From a checkpoint of a small transformer trained on Wikipedia: MLP 2304 quick GELU.
Each number is 128 + 24 x the weight over its row's rms, rounded and kept within 0 to 255. Layers, rows and columns count from 0. The size above them is the row's rms in percent of the matrix's.

# layer 4 MLP up, 2304x576, rms 0.0888, rows 1345-1361, columns 288-383
size [ 96 108 101  97  87  95 103  97  91  94 102 114  90 102 104  94  97]
[[159 131 148 127 162 105 131 104 154 124 150 135 145 124  66 156 124 137 147  52 146 104 168 130 166 135 131  68 132 109 134 101 112 119 117 118 101  90 114 129  89 142 157 128  80 159 119 116 145 190 136 105 131 174 125  87 114 137 138 135 106 166 123 135  80 111 165 149 143  75 168  80 130 171 117 149 103 125 165 115 135  54 162 112 114 134 142 160 154 120 103 123  92 151 138 133]
 [117 160 100 161 143 130 169 163 126 166 138 127 140 124 118 147 133 130 104 100  76 116 138 127 130  99 146 108 127 123 152 120 113 121 139 139 137 144 146 117 166 124  90 141 140 102 155 152 108 119 108 138 150 121 117 112 128 101 106 101 154 145 160  99 134 133 140 128 124 119 172 154 141 126 133 126 132 173 146 138 111 147 135 157 135 139 147 148 140 147 122 138 140 126 114 125]
 [160 169 119 124 118 149 119 118 119 135 115 123 129 116 105 139 111 126 135 162 117 135 104 139  97 124 133 145 157 141 122  96  98 134 124 100 131 110 121 108 167 135 177 120 148  94 151 109 157 146 148 133 153 103 121 101 113 112 184 158 127 158 130 151 114 131 144 110 144 172  83 122 166 117 119  90 142 127 124 140 104 138 118  93 127 160 104 135 174 147 151 101 118 140 126 154]
 [138 111 116 132 118 134 121 166 162 118 155 163 144 147 141 125 147 174 123 152 101 169 146 128 113 121 128 123 166 153 117 137  95 120  95 193 133 121 119 151 139  99  96 119 151 159 123 154 134 138 169 140 136 102  99 120 114 143 156 111 136 140 135 141  92 152 122 161 122  97 127 126 114  95 111 120 144 129 147 122 141 151 112 137 148 147 136 112 134 115  99  89 147  80 146 155]
 [161 145 105 135 138 161 135 136 153 108  86 124 129  98 141 153 126 189 111  61  98 146 156 154 114 151 124 121 136 161 118 103 113  81  76 147 144 143 144 140  98 127 141 136  79 105 142 146 116 182 184 121 157 113 107 142 120  97 165 134  99 128  91 125 139 123 172 104 133 127 136 142 121 127 161 105 110 158 123 121 120 103 112 178  84 114 104 155 121 151 142 117 124 139 127 176]
 [103  93 100 147 143 146 105 118 145 128 106 168 165 118 105 141 178 141 143 136 126  95 148 116 108 148 108 139 136 143  88  89 130 197 122 132 175 132  80 145  58 131 102 153 107 144 149 111 126 147 139  67 107 103 156  79 118 144 153 144 142 104 119 132 101 124 124 131 121 114 137 129 122 103 141 159 137 140 141 128 133 147 164 160 184 152  98 125 106 150 163 122 154 130 151 105]
 [104 107 122  97 110 111 151 147  95 146 164 142 116 124 150 159 158  90 126 109 162 136 117  98 130 138 163  80 152 137 131 138 126 132 100 139 130  88  70 172 146  96 108 115 120  99 114 165 118 175 129  73 160 135 134 159 148 141 149  88 119 130 111 161 117 104 163  95 141 152 124 106 128 118 170 114 119 132 119 147  95 121 137 145 150 101 140 153 167 131 120  81 141 138 112 138]
 [ 99 134 116 146  70 119 117 135 153 159 145  89  93  98 115 125 117 120 141 151 126 132 110 156  81 131 122 143 149 157 156 143 150 116 159 138 144 127 155 116  93  99 155 136 141 139  98  98  99 138  82  74 126  99 126  94 121 118 114 130 161 158 147 125 117 141 114 142 156  84  96 126 142  92 162 173 123 138 148 176 133 173 123 167 166 114 148 122 147 138 123 124 120 121 131 137]
 [155  96 139 116 126 106 131 137 140 174 123 157 156 150 127 159 142 160 122 128  59 130 101 150 149 125 159 138 144 134 114 134 144 140  94  64 158 129 117 136 123 139 142 120 150 140 144 120 119 170 140  99 126 117 104 123 117 105 126 133 110 151 135 153 164  98 102  97 180 156  80 155 172 120 129 125 131 136 106 127 101 117 145 123 127 125 145 127 134 147 101 111 107 104 113 116]
 [115 146 128 121 106 145 122 168 132 126 147 157 189 136 148 168 159 146 129  83 129  94 167 124 142 127 116 138  72 105 120 147 165 110 112 116 120 142 158 124 125 124 150 110 164 210 120 140 112 153 170 145 103 114 177 101 115 127 158 101 123 127 148 124 137 123 206 142 124 126 125 153  65 146 126 111 112 130 154 173 103 121 128  93 125 136 122 124 119 118 101 135 153 137 131 121]
 [ 81 141 106 108 146 138 167 169  96 118 108 130 137 127  83 126 143 145 104 148 138 152 116 116 137 114 103 118 129 122 132 132 111  97  48 125 124 136 145 106 136 155 113 118 142 157 112 164  79 116 134  96 116  55 159 108 130 104  69 149 136 107 127 123 100 146 136 108 166 176 110 127 136 123 177 135 101 180 143 132 131 134 135 160 127 113 174 121 148 131 164 132 107 125 125 181]
 [119 136 117 150 132  88 123 122 147 147 113 166 117 121 158 157 138 128 155 133 137 145 108 149 127 124  85 147 152 172 123 160 153 141 118 115 169 128 114 126 110 143 139 134 155 152 110 140 123 145 161 166  96 124 128 132 122 145 114 134 100 148  81 111 105 118  97 187 115 131 155 105 158  93 124  92 142 131 103 132 118 150 119 121 104 136 129 130 115 117 147 139 133 109 126 110]
 [161 147 124 157 127 123 100 165 134 119 127 146 125  97 161 164 130 126 132 127 113 123 137 134 177 134 128  74 133 166 153 147 111 131 107 169 143 170 136 138 102 101 108 152 159 126 131  95  93 154  80 121 143 202 120 109 166 135  92 117 143 124 135 115 148 155 113 135 153 133 139 147 117 130 122 133 159 161 143 165 110 128 132 140 156 143 136 134 127 145 133 175 128 109 130 134]
 [ 95  87 115 109 120 156 125 106 113 156 134 136 114 168  94 128 114 155 157 141 130 103 102 134 119  97 132 137 111 136  94 146 161  89  97 108 116 168 128 131 142 136 157 145 138 101 163 121 118 117 126 143 124 149 164 136 118 143 146  79 143 129 130 135 141 148  89 182 143  88 162 150  90 168 170 154 172 125 126 158 153 132 101 140 162 172 105 109 128 118 133 112 129  93 149 130]
 [125  98 115 145 122 119 149 127 135 120  95 111 100  89 109 116 124 161 117 114 154 162 101 111  96 168 128  77 109  93 122 147 164 154 120 107 121 124 136 138 139 107 112 155 113 138 133 122 130 134 120 124 130 137 140 136 152 110  70 101 118  89 182 125 113 152 152 113 143 122 130  88 139 141 149 120 148 150  96  99 117 165 104 123  94 151 116  91 154 132 122 105 118  90 109 173]
 [152 120 143 158 150 147 121 119 152 144 139 104 190 126 100 117  87 125 128 102 144 118 105 143  98 102 152 144 166 117 145  76 148 116 146  99  72 107 127 143 136 120 116 102 113 154 141 127 112 163 124  66 109 140  93 109 132 122 163 124 120 155 137 142 128 142 143 157 105 169  95 135 153 136 112 133 140 123 142 173 131  81 143 114 122 122 123 107 116 125 148  99 104 119 153 145]
 [156 163 141 131 129 111  97  60 151 121 125 126 138 122 126 131 130 124  93 124 112 110 135  93 151 151 129 118 131 127  77 135 142 101 106 103 127 157 145  82 129 137 129 114 114 120 147 132 119 152 116 153 144 150 153 165 151 123 139 167 132 152 130 159 104 158 183 129  92 140 160 153 149 142 133 120 128 139 134 124  90 102 129 146 134 153 150 116  78 145 115 104 140 108 104 150]]
# layer 4 MLP down (transposed), 2304x576, rms 0.0852, rows 1345-1360, columns 288-383
size [102 107  98  99  99  99  98  91  99  96 102  94  97  92 100  95]
[[165 154  78 142 204 145 101 124 134 127  88 127 135 171 116 114 108  97 139 132  96 104 158 166 105 101 145 145 140 141  83 139 129 150 128 138 119 146 174 152 149 127 171 106 128 143 143 138 153  95 147 145  93 115 138 160  88 171 122 138 120 136 117 153  90 105 153  83 149 166 138 123 117 151  88 142 122  96 135 138 149 150 123  84 131 118  76 172 147  97 162 113 127  85 131 102]
 [128 124  95 126 136 111 123  95 128 147 117 112 101 158 149 170 151 137 141 163 115 113 141 163 141 128 147 120 107 156 150 129 123 110 123 157 118 150 125 105 175 111 140 133 136 115 139 105 118 146 125 139 124 146 113 114 122 147 169 142 130 132 109 122 121 162 116 106 130 129 117 143 166  96 147 112  98 159 121 131 104 138 131 140 118 145 104 146 135 130 133 103 155 116 118 105]
 [151 130 154 136 148 159 111 132 127 126  96 117 132 158 171 138 123 133 129 114 148 153 131 138 125 138 115 135 141 128 107 122 136 125 128 152 108 125 148  99 112 130 150 136 127 118 123 100 132 139 147 109 141 132 120 142 147 151 119  93 148 103 131 131 128 122 158 114 122 124  96 131 129 113  84 160 124  94 202 132 133 153 145 124 143 145 108 127 128 100 115 133 139 139 155 111]
 [127 147 112 131 177 138 145 137 139 128 128 156  84 136 150 128 165 136  82 130  99 130 144 109 120 152 167 143 121  95 105 131 130 138 125 172 112 133 146 149 130 132 121 108 146 126 101 131 144 123 156 145 165 121  56 114 112 115 135 157 127 126 114 153 125 159 147 132 124 129 131  98 138 135  77 145 137  87 160 112 126 138 145 101 125 133 116 141 112 128 149 107  87 125 101 150]
 [125 144 104 147 141 152 114  78  90 136  97 119  77 149 163 107  95 125 156 123 154 154 119 156  99 133 167 107 133 120 163  98 123 113 126 126 126 166 128 137 115 118 102 155 152  78 111  91 143 117 132 151 115 132 104 140 139 165 121 163 110 167 123  62 121 139 121 137 155 137 153 148  98 114 114 111  92 115 127  83 142 124 149 134 108 118  94 133 122 140 126 148 120 135 114 156]
 [150  90 124 132 198 134 172 144 167 130  88 136 125  62 115 142 163 102 156 131 124 157 128 164 120 115 118  71 136 117 107 122 101 144 121 106 131  98 105 125  95 134 138 149 138 113 120 143 110 164 125  94 132 133 106 120 114  96 139 119 118 105 131 114  92 123 119 147 156 106 100 125 117 105 140 119  94 104 142 121 144  89 176 121 113 117 143 136 161 107 163 138 139  97 158 134]
 [178 134 137 164 107 165 105 139 142 131 130  87 149 140 147 149 107 106 134 180 133 141  88 126 111 119 126 160 114 128  98  98 104 130 113 139 121 149 163 127 112 112 120 167 145 162 149 113 174  76 100 118 139 156 126 125  79 172 133 164 193 107 135 106 109 103 119 114 105 147 146 141  99 154  66 115 130 105 119 133 132 149 117 111 110  99 129 133 126 131 177 120 115  96 160  91]
 [107 159 127 113 151 160 128 143  92 113 100 140 138 168 102  96 112 100 111 149 127  92 155 118 156 139 109 138 124 134 123 129 107 142 135 125 145 102 138 170 135 125 125 163 120 161 126 162 115 140 170  98 131 129 146 143 158  99 145 114  77 123 122 101 127 129 123 143 112 152 146 138 114  84 109 140 127 174 145 133 140 160 141 135 150  70  73 127 142 135 143 142 169 135 126  98]
 [116 125 149  94 116  85 108 133 108 131 145 167 138 155 123 156 132 115  94 147 111 109 166 165 110 122 126 137 120 145  85 125 128 108 139  60 190 149  73 155 127 110 102 153 107 107 190 141 123 112 126 120 143 139 150 135 116 106 134 173 173 131 135  94 123 136 162 189 150 100  73 146 139 101 149 122 119 103 100 117  98 129 142 166 148 150 114 139  96 100 162 122 131 135 149 102]
 [120 153 138  93 106  84 138 116 140 154 101  61  89 131 183 166 160 109 138 115 106 125 128 112 119 126 137 133 145 129  72 153 143 137 149 142 128 138 132 139 165 134 132 141 107 125  86 149 177 137 144 150 105 120 106 132 139 120 142 115  90 130 140 164 119 143 142 145  74 118 143 158 147 149 123 168 141 131 139 163  78 118 128 178 104 168 114 143 121  89 146 127 127 103 129 119]
 [110 127 121 150 146 178 144 118 129 124 162 108 156  67 172 116 151 107 129 159 126 113 142 141 134 107 137 143 104  94 120 121 147 119 135 115 137 153 167 106 118 116 128 137 144 127 104 127 159 102  90 174 124 140 127 138 131 132 129 142 120  98 114 130 124 151  96 147 120 137 105 112 126 118 151 122 118 135 107 120 108 167 132 118 127 133 144  91 129 120 113 107 135 113 141  99]
 [161 169 120 149 118 184 144  97 141 158 143 104 156 115 140 136 111 140 148 178 112 124 147 128 122 133 105 129 132 120 141 135 156 105 116 123 133 144 132 165 171 140 161 164  92  97 123 124 122  60 110 120 114 129 142 103 129 140 143 132 135 150 147 120 128 121 107 130 134 117  99 134 144 139 103 169 150 108 143 161 117 129 123 110 115 118 112 113  91 131 126 152 154 133 127 140]
 [114 129 114 146 153 124  98 181 133 113 120 154 143 178 125 123 101 100  82  81 147 136 133 109 170 113  98 104 122 133 145 102 116  93  87 150 157 115 128 179  99 159 165 150 137 135 141 113  68 147 132  90 126 119  93 145 118 154 147 132 158 124 162 103 111 128 129 157 170 102 121 125 138  97 143 145 122 103 135 109 137 131 125 122 110 118 143 113 103  97 146 140  81 119 107 106]
 [121 135 138 139 158 118 148 114 131 100 152 117 122  75 155 113 134  61 130 155 168 154 106 142 153 141 137  97 125  84 118 107 106 183 168 120 159 104 117  96 136 141 115 117 121 121 117 121 125 109 130 113 142 144  93 123 167 145 103 161 109 137 136 129 170 175 112 124  83 114 109 125 138  69 116 110 158 130 150  96 130 136 131 102 128 123  97 109 141 142 112 140 111 126 124 115]
 [140 110 181 110 117 129 127 127 118 131 117 152 144 130 141 110 136 101 157 104 155 151 121 114 160 124 154 112 156 138 115 120 166 134 140  99 145 122 158 132 122 115 118 132 109 134 127 163  91 162 117 147 111 115 107 143 179  94 140 136 154 155 149 131 123 135 139 117 136 127 140 135 110 120 113 109 144 141 158 150 147 125 122  99 103 110 159 100  92 114 143  95 144 119 135 179]
 [125 125 181 106 102 100 128 113 128 163 137 155 112 144 154 126 127  97 151 131 121 126  95 159 112 123  90  98 122 144  94 163 119 114 113 115  73 107  88 114 110  92 109 129 121  77 119  83  93 100 126 170 118 112 182 145 123 143 120 126 145 107 109 151 109 139 141 148 117 113 142 157 147 161 144 145  88 115  87 127 159 158 139 110 114 173  86 127 170 137 125 108 148 126  90 176]]